Weights of a small transformer language model: a variant of Adam for these matrices, 7520 steps.
Each number is 128 + 32 x the weight over the matrix's rms, rounded and kept within 0 to 255. Layers, rows and columns count from 0. Numbers have three digits each.

# layer 8 attention query, 256x256, rms 0.0491, rows 191-218, columns 0-255
130054134099098160107187083125115165131126142136072124145109188160115149141137116196151129120063193152162127112139126109106188142127165123168120064086170120091100094137120101161116113145153121112058160132160135167162148121093096097144171138169157090093156131177103124139163160139171163122125125121089160113149101162163128148167147126075082109144140076097095085150114133142135105140115142124141128062093089106125120122153175091111149097095124123228151142095163166163154204107141117081107118138134111089158172134133136138123140127159155088091101105063085098123181102201107163108144135121085152114171124097084113090131069148114122113181124118152142064111104154088096146110188142087175150130167083177095155128154123091127157160134096180077106127133127098157135098109105164
150144097113081129196107158107145174142122176141132144095188103131092129079165092106158093126153117138113092140165104181101057136112113126062135077128099130134113176134148103188126120198080108096159090118107083167156105115151069149150126132119127153166138115129101120150100109102158082132140166147149130140102149167148152075138128156120151135121160235172112147160123131129088094082173118164140143139139225121188099142074080066056109110159103089127096157133101102109170108108125096146128098122041121159098155072093148115034143122126095100122123109151126078159100138135137112139078129132164076140171066108148123130113162152180178084097142197100093124160149133120098119152120139110134141158093187041102128056159066149148178118111129140155146154118183165147180137154149159
175170076155135128158110112125086138148101152110126131077189080124127089064109116173073143075180136074163092177176135140137127141161158148104103139071086093170093196107043128118190112105151159173139129147116127090128109083113176142094167129142145112174147121117117171119098099165106131137132130155134126196080136139142092091137136165114139128158100070097118059122116086095161067125098168158046110112120114117138124133167200121081189095121090107168164135160152143073073162096134101112090132088151134127149167179114170148115107149183151074121122150073100153122151166109140173149131188140146168059143129102177157104126149176135122102157138164160119168135150108169117117157130149123145106100126128095153117174123094153114195129168170134076086110121126136140083128100107158
123121090153146125212123101136157064091112094095172129096117150097119133128096140160114114130210140136158086154146127132147121118105105137117132176178164164156110140105182077088127162162136129105152145092117149093147089086139141069082181160101128199104127116103139163163095138173096139142114226144135149108129118099110150123138142109133087095154106145152172103065100106151076127148202127094095110118086141158146136088106109111122144114076139168182158114148108084122095100049045173151113147116131139129164099111117111138148142150151142094131087080081149146160161162171135103069149138105097153089137106081174089077136125137120124146166125146119125157196139144157102151147139149123139131204156151106141125158126181105058162078161155118137139083104118140191088133127122143
104126136151118145082144173061150070050095126153131073176127157137100157081121137115130125160141091130172110097124122105165093149127130127083161128182097140101167101094111101117096105097109175145129148161108110127133112149139153124120165127136163146084095177145139112123136123141090113093131136137146075113103093090126174144183141122177080130080151130122196180125176080105076122134108168133202101147119106165089122114072124152136173141148178105122129122118154117194087097117152142133150147119188153068106123146089102085139146096081157121147145149089172088092181144121202080116155089128204119146109164135145103164119092080126131091120138086128107122177093127137152131151156136203126105150071112124106156096144179133127101134111143164124095127152114165146144071144132103
169144136173093119109158107133119084122095137084104092147146148093118137120142105132134100109165149141143092092115139097173167098159113097105083139128114077040169123091133113107168159136089188094142161154072097162141088130141154086134143138159050132083051082104100163203173138171102122109080131066138125160166120161117106111135113190150071087123098208180095194192199099106092115133135151150125130127110138120114085146170080153124085131126154054114119089157098131195134116148107190144184133101151128067170186170107093151092108141146085136094145110114171130145161125146133161117093050153179093151112190126095132085093163077152126099117120107177155127137139095132127178123115071180118174137119113136190072146153146112114110132096142151168158144120036143134116079086107078
109110139161140087089139146131133111092100099100110102095101050140160123145141120126143093107041134126105122156134114122166184135148117040114143242124117134106162180145170117086091159133125151122150142121137140079127169086163138097113090105155127165114106179094093138137150084179130142135160210088146130164091117101105122133120137157140097132152091179143177131093163089136098105119137180134129140179176105128112093152186181140094125114135193119143090134074138165140116102115150134122144095145114127085160055183152172118140180102106143137109124146088137096102103100195161125154149075133096133144119131154108143091096128134130095126166111140091165097134088083179110166110065118174158153163136139115124150168137213106066117186130208154157105128142064090081138136160073094
118035124102096100094135182108116118134171137182109119098095073128116170129148148152190127098051113130171112103123112153159115141093087162148120175148130079096177119082197058125166158131101180136135140147129141107144110072199118106142180118071075097099115097154079136137161168137092155138091095093194068124074149095165148143112166135098154159178121155122091089133195090099088132145094132124132103148168080097080162160174164124123182166141077141134160095121139136148167155114165158136119127111124165102116072123095142075150141084099132129129129060185154184158098124178191130083139107124135111089116139174111128095143140121063154122129129093148136165113164147141100084181138094094185131093112142123131161177142139139139032133089135134170107161167104124138142130135118133
122143119095098154104168122113082134139119164133065084120168072126138152161121102169192093104091094129190122106105130156146099053136139111104101068080122099057137170132147134151162138127124160118110108178148107163125172107171108110190133102117111135061165127090113156107111145142109124130139108176117178139112089140137092122092138146068131144126166151135187101123120106159108167144149107060116105154172121124124159171130165126112106092135100088135102108141175190143129155112097133149123092170118091106144134136173137164116118146147156134130147105157122163077098108122119160166122122171098159031152083159077092130134169113209128156164167115132119059115175109150089142134135144083156121140136123152137112194100105180122088136139195152135158151143102117123135155109108148
120118067138133091112144144152143171080085195160159185076104154131152157249147058140157138099168101121107128130127117121149145106105153069122083149150146089140103156139116116093149154136168116038114153096128119119152123128116105149102103192194164098085083161158113123165145120093157061169122116117130133159149137060131150149133106147114071122173162124084087145135158152096115104074131097159135155152123163118125134124131148122157084155136101141134128118139114139171132073115159159112113121156099175145047116156145179091108138092144081086170158135119134090147125094177097125129122153146088164198116154128171067147120133110154095128052109206119136116120183111063178137145088134167107145067115125155129081093178149133146130132144126130164112098111094143165152101144062141
156095067093115126140159124110097114164140102115096129109144127195116095111158164134058149157126144137122093132091148096155149120097128160145139137126162129188138151071135082120133139132149127120135125157093166167112100124133123145109143139158146145170139104109133151197132147163077114131135098169120084130128100134176091166146213151106157185135147076103120119171177104132126065081137163119039053153093094141143145055129083177113075137106129127090139112117171148083125106103153155090101145111163150181190200136120170100207137085172117107096123095094122117137163142120087117143113123126126098125150199107162171102059067048057146135136087093151144143125100071137138163126189138169090095161162195106080143148153072077073174146138138084134215097156107150092067172141174140
097055154082135148144170143123141164157138089157156135120136110127166136162111137125104112159090131156093129101114162093103156109104119139132131140102143092149108122152176113138145113143093112108133138214151160129088064149092101072134099112109196152173136168155136125076127092130096118106125135153093180105102105124133092137122128102152115187167170111152210098171171168102143154075167096114105107144130118155126112082128153178108151141117144147055131138171145118093091116057101148113172090117118123138098158150149137048171161098141170101156176158153103122123158173104182087131102163121164184107140125150123128162147121088077112089156134081143127136137089150178103144116131139085139119092176135140150120143097160138072102105086152099124158130153127086157106128146137145
091154144111116094093098188133127145116123157143084116120138116141084147201124173133168162121129121153142120114100123145158141162155094137109134181127119158111176083125166122107067092149152105150093121113113087119131191119161138112114097145106122114115152157131153091095098075050157110119133078073167138101117119100105120145156122069094132124081089133122105141003056176135042112145160139204191202096150164166132105167102152106153161112109147137120095164097134125139102103107119064168118126135083132156174125094139077144087129122158116126177101178149176157138123080137099115114155117160117114142140140166140172189107099178138153128100098161111119119129102149135108118134146117136127124172067112147140129078104117100197141111097099180138102149195143152160122133178132129
106094136144107165101050152165146053095123095161097151114121108129095158101098121086070131114142142160107100142101186099186167131127189113121089109144166152090161172114110132157175131120061130113131097109084126180111107094154117194141141132131198132097107104082104160149104175164125101161129139125129149081163128135133124147144146134114099100105120118178087096171108110158162100118100153102125128101157200068141189086111082127101129085110088112163131160107156092177203124069137116141125142166117144122132096143136190177120129148140081120085122105102128146140107132184090120182137088139148117156136153150101120086113122065135098151137085181129182097131129171068158219113173124071133110173099134132122111116124096110108149176125089137157116180131115130110094104116202094
159138116127084108139140102118152153178155127160124153193170119138094087089157126123128123137167070111139093133135146193145147124139153172126111069096114091175173085101166153185107147146107152118119109185124131149143138147127080130102173157128086177177105184134107109153122137145119091117177139137116082127125097146118102124116125140105087161119129162095146093114177163135163101088111136124147101126123111124087125121122119126139165110165103101131082220076142161131082131145111111142128157100147168195128189113109165101109129114141147129115141152071107139071200168075122103143092141173154099105172056186105100152146147107108146100140085119222101160116133150075153093088151153125112073119096155142112080154125127123150117097123112177110149095118168126112154158159131162
142183173140134139106109125127146102155126050097138137100134202133072131072094153082130128123180125163110092096161145115076099144135139111143096087185087119161101143107121140088126170153107143118128148119076133142100125092104118166125149122152137118185101201136151177152095114127171118170143142134104106102171127152130174111159094092132099147128174125140097143120146115134120131125114185172097135102154220151096133118083107132133108123104103180155111132158123139065139042134146106191150142148068091113170123147137061112123129130105102091136108134090109088139127138100127064162121138090219123095075131128160136187145109101097165114119124129109159125165120196164171170169109103125141116178038158128121113093098159110116135157099071088134146175190114161024167089139166151
123086133128090158145131134139156071143104152079118132130081145122148116123123151167175145161173090101145116049125154222132127136161083141192160095142095101099142071135087152139154191105128124149116120103090136103161132093156166156153147103092052130089105125127152139111120102163121113151118100171128148131176137114055108123129110111113126061084134135204138188181117084140141091120107117095164119088131160120131128151098144101076173069121118036156117111087148083110113109136087092121149122073118100065136140148143074150127138111133171142086146149145181150175147127117110111122132138117129134160167142119121130072063138114148127111121115142170130133140145170095143131153116096093173125135051101144178074166176130132123095047162116144131157117126089140146146093111175146
123114085150131155182111086146106135116051134125110161121180162106191077139151108143102108144086100155057157121072133091140139104133107156129091101105114145148129148119125112101184146145127175161112161143132161103129146126139100122088130111120075127148171132147112075152143073096179128150121099064160121162133164097138158106120137121167122115121144180111134103159130108115159097064105123132083161161143163195136155148229034196082137078030177140070144150146135118135119101160147145096089098049140153181091122115165158084168106142095127153136124162121161069174175088120120135128139126095137089125104163134154115130105124152135109151076096149125129170127071122093175161168080180157126157127130096065126155127140152111167137092147156092083112150120093097141102129121185190
085117136093077121150073167147173097122124162152119159104132090178075149121103184191180165144077172124132120146137177138136152154186151099145134146148136182111097094156125139111125121154209088126106089093160160156122106131128079157099172103106107059210163127147103072152147097140186130155112120111119146109104123125137105142081128115151162144149140136125129141106136147173114063119106097077189125084090111114141102120101130129138180140074140197142103106097133097160154074078119184085105178179099152163026106126170112086209158138180097130169081116082095139096147108138118081169142124093031133140090140161149093132122120185136113188196131065143119155126148132060148075158131171137130126116184164188121122106129145097116166103161091119094101084183143108173159167108156159
166137139134141086100154079131098129129160112175171104138156181135123095124116148143115074148160047186129140210166127138082031095092119137145100105090131110116167120113129116078116135118185095136137128119125122128153098130128154062143119093145055147124113125104101141170084133160194097099148101132181179171131102159116126138161117162144109133160096226068077123110136111125191140140153103099136170163186081112146136188141092097098152112102179116108073106135122128122127164108159046136103160131130094081154109177098109142126118099124109163104122131146123094135129090125109141106039101109129138147111078133175169154160098167093152129070214184142124117122062096186157195184158093143156115082113137163104073107117135178170084125088191161114142119156146186154094174130164164
079112073123117089112162147137152142145138157126131156099136116140080151138146108104154119096103136098153107199125160168131189069085155147144155167097099093101188134142167118115159097159114172109109109128115121165140090137149044143122098188115162194078089104146160122094118163083155125175134111110129138130217096099058153124068146167085116081145169104112120076086121130084070187147139099160081161107157148156136111120147178120162059133139108118111161086122144203150105089150156078164167139148144150134113128127119158107128165083118096101100154122073105135138078152167140129114164107151129158124155103132128121145150171071066128086113139097135112162136092185112143133071154124088132148083092087097173123170126164126153099130136110152226155140108101119160148137138085111
148134127130179171132123132164132091115112075101169178107122171105095138185096097128018103063152090119119142127143114086112172147108141098128113204087118148129092134100114127099095144120149151118129132096086124118104128112127160086193105125112065128168121154151197143123108123138101116199114094109205122158132126092111137143111089144128147119162114083145091154124081141102128129126128133118108097084147191105174140131153137077092129106155169126124139098139101069099119162163168147088130122115129120189134109123156095113055135146149138121149167121119182127123099105148127104079167119127111136150149121081135193113181130144139075134113111136135156165111113139203112134179099120193086159131111144121112111137178088096104154114154124111087136122117096117122088102137150108
091076143098048150123099143118113118114128110132038105157110129125121148163155127148163202070119185113143120141103095170112193149126098123140178170173165167135118156105135157163107170162127134141102108151131120085150134112166206115130102112134122095156166115106146189176099162104112112099136147152107156061045133135096109111118169098123177111112143103172183176164136138097118145123109150104128115104146119140138165135180136021120135138085106112142107150128085113095111102109117155114113121091117088125158106104079128149104100133133172088176139086184132149139153106174154141090139179151087132126162118146104150101062078190130097185185136098148137114178168128170069111142103114107160146199130123103183176156092089154179084114122143158147107147131114113165143146166088150
114141121170120121080190062157105115174158116122139162141131171157086127156126105090096144144135193133150138159120128137119186186101159122149135130097150122123174125101114140071103134154096124125103131135138147142120158133105118113150075120141144185156077162172130122207138123112190135174080134102122122138174110182137089129169105171098113102135157104119153145120148103189209142144126115106108154048063151108140145134152110198112060113100123102155177145129132158143049074104164097112150167105183111186138171125104119152132114148072077139116058079068064123078120105149104151159095130128123152179133158102122090062094190130135131141071110092106152060117124142117135175110144082163135135135118071138134083163088162116139121171130104128075185147088119108059122107164128160
140097087088162138084138066130120107086145107137127096078116167097147131131148079161159132115145152066113148069168130150097120129085160149150143183119119139146134158129054154113185136082168143086119147105190157170129113131092179119134089099159113160134126121110084115165145118160085091132144178093183142117127153116079137156126133119099144120129154101123123146194091125163200150123133146099173145138173099160120125150147098143095123125112112113160107079114124078106147135162169135125136105128128151127123142149191108094080121126104124157100111119109072099179114112130141130137111153102123158151098127116143121120158184209120069150175130124124113138125173122117196122092100146121074128125106089089156144190096136146123088117116186105059095049101127100129144131076159120
091183136150112185137136124137098077123138136137102101174185141113095114150141155138080094078124199098160051129094112114118156144152119146062165145084095118130165147138161165122130114146136158113146141166158150095119136116139135107116128122193030144148083127061177166088109158131056184101181111145139131132160155124112123089108113115118182140160074180124158168194105138125125185132146141074099132133134125139140097122146111149123087153125144100126126115196093077114159093122107163126124122127181083172112089136087073137089160206119148140087176077152120113142114156074169151112131132085066069129095149147115073120117117094133169134154142100135089102171129093190111120135104105199104167109199087150092117181076163176156134106107122164138157078120155119133115136107201145
095088163099112121090110142134174059089124145151082131105136064153103107123154137071118118131135129117165068138186130063112096103135101130121140117163155168156203114107141166104100186142132100151133087123118150133119138064114119146164142121105171174168127161115126130090142139125170158217085188151143079103146088123156147127121148123126136135146161153135133059153113140149115152077188106089126102166199121120116098106106103153112079149096133130132042099105145060086121117095140176186117183116084135184099092075111159115122197116063110085112097087136108119056138134149135122221161082115127130143122081165099110138118128114084164120157103139067159107149165137127154139105158158190108098177100145169161098107092199188189159139102134146142098169086094114119121137141152166
122105129141089127152091163124149143153179091164085086100113161139168135087119162141110087129142176116080161206127145081176072138102157081140091122195121158170203112160125096139107097107080094152217182113125111175115138096055091148068148135159131143121154136104114069148166125138185125076126187136149119128097124087139132165127189153080154168064099137119097089017128094130153140197144114108143133156056106126090161161133126099130186188113169161124153099123148133150154173070114111164091183118122121160119086110092065106148117096144094115115117146081106157117142122154223163141052114125086103111166100064163136156096135153099129149160150166129169136125139140096117080180174166082098134140136169149096123133120109128088118181106158074118088154099189110109094142160126172
# layer 8 attention key, 256x256, rms 0.0477, rows 191-217, columns 0-255
147144121172071110171130160110151175116138093151064094101138164101141117120131102128055089136148119129067223139068127109106099149164122138116141128106103172110124131120111141082093132121088151132187117116114214163119163141167177139082146097100154131090150129100106119135127090120139047159116156109154145149143168124144149140131158125154129085112094125131131131123148091068134093140113158124191136109105205135155131105097106119145184139130189172139124130203096137167109074107154166160143149125108129146118140159169115135192192164083127109157134222144148176131101154108106157141141063109156139165088102161152152185123126078146146109079130060147087173129143111104155101097165152126166056140080100133083093204104179143085110129071104132198109112126116155119087147151121084
161166132059162109122128154055121142077138091095157155100137204097117170095161191187140122172050140121113044190160153145137114091121153160106120129105123040114133167136146107115164099166124110188162137137099101101127110153063155133103107149173165170135136114132135155157116144094128182052111150125146109128115125117122103114144171163100118121137049050135167112053145124108134209143115144141114089116112129095124107122117152146147173124099122048093187140113132128101148108135107098093106100170149142113123121132122177077155037116153123090133154097092194066142117144150158118127144144141160089156167105114168145165166131172090120079146077159140119103164126164140131128152172056136121149153128105178141139108119130047144171196140166061110125110185152063110155134093110148
138153113190119067137145180109125106116128111188155089111120159107117210140163185139132138120097141154099162130099168061021129151168085138131124130095136123153092153148112135095144165154114105124049090153092108160138143143113109129145119161123140120167101121145164135153127078098172078139131108116125121099124146123135126115125144068166132116236106147147134133092124079153163088160141090115141131113165166179130061147082127083170143183107080177150152132111168087190092150158083143100140149119123124143128149088074132130129114144077122134097137139073204167172108093123141136065096132115131112153120124126130127174132105140166164100057121125095121155149103112114104115123130114207128143177100163173173082168089134122076151143087136103159173150073158083046105172106155099
139169136136157173120149168116148142100102117169144124161117134142102166080129099136158141051134112123133111144133137116125128121127115087093107146116148203098099148114126084094132130123158146174125053135134069150141167156126148144167075118139100080130155108091137131134144145151064164095149127089189136183134102074161105157113136138132159107170069137085060094100108173123116192145178104142162153131222089099115087141109114132113176090147102068186150137103109155156108100128091090185104148092100133146131122092142133119120164135090097091172214139100195153110141123126147103151108146145097133141164115143123158129108081126171100161106129110158154126174122119121171092120145127188114163166058102172164119150064055176155145231132120121113125108091120100098178118117173131
097114099074139174139121129124138104158074121111126147129098132122134129112153139156139138088146143122196173086089113178144139086081132118148171127124114112109134094107115123170094135139149118125149187176162141149106085152146099145175102107159096153099152104127076100113137211117172153153108153111120148171163098192138148076118123176105156140106147190120111131168122202135120137140143173129100160130092116124147123168150108133136160061147107030124121128150140146115131062144136087142126079135103145113102101131187135147150165146159137114095124133063014132104153080116078109195121100125116117169120091133090170143133184125065079140141142123108110128063098129167108158099096122132133132115104107142154108120198130163155111116178178110168140124126089161104141103105105150
172101096083181168147096108170094151109139167116108117104086150123103137167088077119133129088104149141146197164137102067125089073095215152173125155153082189115111119073120157111110046154145157134181200137096167167122130208110096070148125170172156101094202074180097161127139172105148181128144122152123114158131098154146126135092116142137138115095108142131082151074176132181075129106134078131113150164083137107087191103140025137130096138113152100139115187103186116100140184111150067138085137196140168108077128139195117117115164145156152114080173111115115117083169128113097101165108120127091187102111093121118179117154158178114155115132200171098094098092131079182098144118132101113115126100126122143112101102185128125103175128134184110173070141136088080137181106132115108
111127123159111147121079176146132157173145114123032154123118141133069081079114157151136156126165123128205183138147135089138115105125062086112164121172102187162168164131136089142052146147114114148112163131100134059115126191164076134166074148100103122106163113129152128136134187110144171099131111105147089127186157105178189103174102137114138187130159155078131144146131111133118117119091072103107192137132118070100093075108118145120152110126110101172071169125120104111124163155143083084123122116139130108117083134132167144066124157137114163091127102101095107059145121131089093184154134106098172173125134177144129174049142167128190165107129188123117125159143103155139126172127104113178149145081152126146106127142135129152140167170075198149100170160139160158116058170117135
138087147165090085153094111122136132139176138143074142144096123158143127150125152084118114127108117134147142142143158125176149171083164137127193128107018103181084082154096120107092128118080114203070125139110166122131119132088113171124106120160172113103152085110110139135097135149177106153125109175116044168128123133124132128080118160135134167075171129177090103076140098156154156124121133048154171109087156092167152083127133162105108072121127129147115117139152124177110092167136068092056107137161107167094145182161136147135102078147156143125115124104082132168115113107157109172076106159222091115149072118099136113087147119173066126141166138120106133174134056120150183135103124114074138147149078191206125111142083141161129123172067191139121115136145122143166065167172106
118069084139138142105088093162174148181175108114145135162136179152097131114115145159092142152139131129111133172134148109098178171180088129167163115093141107164204100169109094097136167053129149151152119097105215117095101140148123151113123111101147124152113157069096128179133156143145113101120107110098072108138150185131140111112163080179083120169147085148059138113136088116130153116117067125135143161044174131129069080076135133168085142136142118134139132174143109131103117143146104096100130141171139102082114100133171151131125041111155151100205118090152132146126114142099116159149124154148132158160164110143129110155121144134147113106164156164163146149133179172114148125122070113131130129106109153140085159118113107068128098142079077134100137118197153165149121138179094
167142146100160145125137136104102210122184075145167155147172138093118098091089064134135128134159141122137097148101111125171092067087175096175128162129115180150079096150121147152073132205143098084162116145147133090082128123137159108104082097158143138081167120140129118116157161142114150039121147177158153130196109099162103140172126158094194192104115133158067150147071103060124153125111119119088113138124047136160157120123111113110112059096142110092153134103114127132117097123145064132101130179141088103159143137090099128115127151161150115112097133177082122119137153140148111114121132113102189159135131131117163147109117116046108118123160091115118157123148113108183138148122048059118213091193087114122117085102114075114171109132097150141146141202102118098165070145179090
128163076108100124118103125153159111102107157171090126161151090077159172139141085187129117076121109091101150135093142088093145185126165105106137100185125107094060111135086142112144083131160113087062143141109099116125180158102070137206121159078147085120119181079151187123155114120137109155093123145164146144092149116133118130105199149148154160170094127154123144175177102085125141148140155093135183079144121142148129149145177131117173156125089196178143170118171137194081109145144132167121178129106145075125111105150084159152128135120110150147107119077163109159108148123146087087099093168120106104022047153140123152153116129143096152042102184087114074078148078081112116066132134094082098102099161131180099099097112181122153059126117188116088123098052142071133121123109173
152162104082102123068114117135154130140097152068106111108113088161126151141115109136151137154116092099159164074093152173110185158117138153100126146116151079035114122158124134141088133155135110132135132048160121162099159147087153139126098123110119156178094124125098084140126141160134155170121091071109138124180111136106129139158105114120112049094140108129072079129103161150072139135139114113118140124103173113157130130151090120134128143189194137156135076168124117120138129198167139188115179157160162072088143117135089183159099101162124113095128138123110136183178129170137101083134087137042084100115132140160122082126139149073113170131149119131114182091149094129149138141101124147135130140068147087158116215109132125127210131178126157112116155071163137111148121122094149
121205127133091118147146076114103101128162097179126117173179164143129090133130205133126136177145176113125062122138079174167073140108139103136108114118125115159170144109169087139126101155152145077171100176153183096107097094140167207107140117169134170131152093153085149088081161134109147099136190129140120098116144129190090152180108129094102157066127150080140110164125164134157125118153145099116079158117106102126110152101097153140103085179109076073093104153068145108153110116148074122157105111141158144080122110125102126129096168197116138151079158100080164083086205145138120144120172090158160163169099119064107122137155137181090103152052143127123147159120151134114152111109128113135148140094126133185115113169101090170121122132184124136112100184148190143128109152144137
158127126129124174049150130100139167145086123138098076146126137148097166138157081136139062158137118155117105138139098101165145093117140133118045132170126100133108124101149120151157104125104126130076112148091116122165153078132118124135186136116111129119140129167169191137174148107158102122135144187082167126122133115103171143135130080070149120186075120112060098127123135112154141136127118063198130099162156112087123095121137127110173141101132210166159133162108121112102128106112162126151097133107130176140109130203123114085140143097143111129211084160160127173141151111120103077137145113131103138069092117155126187113089079156183165091205099140159150174168158115179122090143143125094087151099150099130055144114122173116105171097116135130134091134107136149152082109131143
118153091097132156121101088155102054129097143104117131093105140129152159141123173165122159152104131117114153096077122126117095121157150127117106118122133104091110197164152114114088172155161111138132187109142135168090101175095127147147109162172133134150141133128073080142136070160144129113130152126151133133115136180152075101117147155082146146131107100145102101103084121107116113099186133188194083149132149148169127122098123188178168131119123122086143101094116142136144132157155130111093130131167121059097120113123135216188199125150085141147129105112161103152095109088144111139092126111211097136122129131195128065191138143152077091070093124106107080160191113170087146114138143101097114138143115168150134102169139100087081088157173084129163123094153127082148120123119129
138146148072108154119108160147103060079139157167083132085107102170144118095147070098164121151129168079127121141185103174125166096098182136114113138139123129038127141101124191167121034118138148067153135132108133124134124102110163111114109140199108138129099059117086096165133117137168155140055155125127191112117077131134160116139149138100140103109113111080117133191100182164098168159100126145121079158111082151120153173165082134120151094152132113094131172118101182106067125108148126149123125165073129095111117145145155154109171143133120121136109072100121069139150181145137082159107091150152155137110082089088159154083140189055127138198076102169137148085141084149083159089135064066158210159155141160146123123163107088145133112162135223113138078164144152166164099110109140
146134163111087106109161113082113110122110115162116123140137116117168133126093060105163130088100162161130155180147094075144095121110205123108117118067115140068135124144135088076141120115130119137207192168130106177152089136091172132128117123154130150138155065172104125093211158171140125103123141124098123109150108102086146127116158136124084080153143139132075091044140113179114131078161125161117076152113156132061100135146122126112123118170126127090126139138102149092112147111093137093107176159150163115093102088132115148085129125144119133143205095160098134120129113110115135130119073202135095128127169081129206131141120145143146172145176105151163119119132140231062111107204183159148134190155075074103129150116125132128104070116134152172116099098109071163184115114176067
111220076144115126178142165097136108121105078139128116121173101096152173153052149060177066108170126144169124137156129169130084146140139139123123125185138146087072119212116113133110072098086102137123131192080084117165132124117175123191137135072141142101113080168197099114096137156133123118099125161190152117085083139157129118157145110142155155148126127128090152151128108111082127103156143106192138128099077227141137099120119091148124153153164094193126109071068118171171192101127066155101136112117084097158125061109067136153084114162130144124077074176146143142112123101142141147134036129144163103085107146167121166114080120133159179150152127174073081098150129121140126073145082105136134111093187103144081124125199090150156125166152142136097194195121079141120160119131160
143171173156106079148182140108154090135158046140110136191150104079132153145084059118106158154151147099151107140146100177146143174120153086091135140116139080104104068091114116126103092152144121129102095135158133097139126093184152226130078152082101125103147144062178129110133079173105156119091100124091145133159100098147148156171137108118166133110199130123185091112150126082111150163183087117142144129229111147151125110124122116123196109176101120097128068146101125104134095088105113084156117115110123182097175102117124108155177117099089127181105178220143169154089125130156167101092142102157141136125140096174097126123074094185147179052056114109117160129124131137153099121146122088100109101079182069168078144082141173183078144148084088137120166115170162101111171152157131
092194079071124121129143094132152114113170123132061143145113131179139106121106102076139148110123168106120130144085108145102100113071111120140163115154110143077117145139123122144118078111146124146174156121108186070109126169091147108111065155158102104165185119125164047131112148131168145123163170174143101148083155152164124071165123159147105168122097102168125230153145092119190114175119202136102079129128108198114163157116114067068083168081085185141138157067048102140149131102162130121090172134144128165131098146146204092145088072119151188097078132087079131082089097146028096133137084170136145122152151204121128119101091144093121117166112140166082137133127179147112138166106104125104139151079122114088126148142064067119107141153135072110109158088157108112066150166129131
142121129166105128102101135125108167153139163119119122162137123115126122128114121104090149085127092156132127108104113051149099167150138135160127152103192154180158118109132147158081213180110070132073111138112104136142136156133084155075168192141167129149152166142033092135098114138052109107171128163136143190130149171163072170115116154150118129115118122159115088106106157109173150119082081171136123079139153151140094087099136130084115117156153112131119145145167129110073147141139140106150080105143096110100102128161119161155074147188099117149201136141111160142098131124175138128139177110189100111173126086112139085078135147213115148118126102170142100189199103074174160175106145147173089122131175172131153151092132155080140126116133131122083094127170140137180093139131101
110135138106136128079132171118058126090173117166167069122159123173131151128178111120162173111145159148149098082126112096119141128115174136100092135171107186162138135108139128111173104149150114059124142138127127089171142131117091083088157123160135111109151120124127178128156163135102117132121119167155143082111114124138119089188126081115130143195202104086115129116156152148144189127152115106085082136116083106097149155150096153110112124068159159176113163106138108147136185190090135156139137133127137097179146168114137085067119137077130113149126106119125143081145133174130174090090075138109127089114154148107072182102110113096101127169173082152115090095120070136132143165083132111127155155125117123136160118149152082122125153097149174138119129075096110123100135108164079
136154132178149111160125136137149160102193107178134140051145111102125134111153140153138148200144142091176190157147136136213100121168182113127158114124078127128142155099138080128103120101093147164144076077167140143122115179147164183118107115088152164062168113116095115162121107183164108054128119127129070090159148084148101124097117161122110132131135109069121062103132105172143166145105141148133165141068071051174145158065136149172196090171132068114108118181159151091117074102077073074063119052128175154129105149156068137109142088091140091144126182075127108123142141167101102161090134141145132127109122084100138108163121142108121107146147143130138101143144088137135119095186154132119129132128082093130162109138111147168119169093114154177100095134155128152175087152117110
101128116137180095147151152119152135135124109120137095098062150097106087166098082107138157186164140119168134111088093072173040149158096162186106092117114186084109132136113166191109149144137162112120085116110100158136176156079150119128168173124122088177151150122130115125156122067071121098127115155124162118114142095098167164178107105166136169119129141039132201181120158129150142131080165199146185112111150194125172086159132113124110125097131206183115144088108162065131135107182153165137182100108074104176115131126154141081202199096107137110099170148157144140119163154120165117105113123123161109083082165130109147112130096130143119073123126127115131106177148155165116087093195124148059139101120109099101068070179112080132073093182159163097111116123162127116145125111119
134082162114159075127161105125150147166121157096127131123141100126062153168146142113124078039110095121105115114119130110172166110153167157150066148161118192115106113160129170138126161140105104092118170132122140143150084117158130102149164135092121128127108116151131099125132133123112094079135088156093116080147118134114120145114192108168138138187116105143120146110121131118103107150125126155117157161137054176122131147146105119103146130128159208116091130085144087178176180165134165130149153096161127159148078124074128133087130119056129139113115109188147155165122121162079131174151076161083082145140138111152149162093086161171137180130172095109141142125090136154155091093118146113129114178144132109056119050094157109117106155182093183159150143117122067105075167143147114
104100117130126150106106143139165122148085161115215110087117102147098132138103185085154137090113128140170152185147108126139134163129137153157097138134131190123162118104139140172103093140147103102120173108109085123175136141130136060133166143127111090078121144089156132160186107141091151162190137102107098129124068167158120196151064118217104132138114150126110115138197161151095195136113050144118179153109152121118121116095169115135132130108111144148126119076170074058090162139107093134048087182157141105102124136116125120156111152094131121109078161074130098100123063143142184140171151115080107064066112141141096162164149146107141117148105162112168133096125138176103137070116146159103100093162109114119193136128130123113112195131233092108153149075135153095109156091112120
136166118123127166103111120134159088094122143034088073114106170124078121091103136168117112162115157121206118145159131190190167159084147115155125080134191154074108162163110074167116108144136144115118119139144136058133145103148131189072099152097144109088135080090155140202142175147118136117138124081131137117165131093123179112168089184128172182144169073089116066166057118108138134138107113143147123130123026146124121114129111153174173134183100133122151137085137156168126101138123125135098092169129072149161142141126109129115127125159117176128155079143085069146107115115133070194121125126114151191129103110121111135120106135167085163153105105148124123109147151110164117110122178093093112110096095141153112150124065161147097137181101167116121054135106187201211133158054124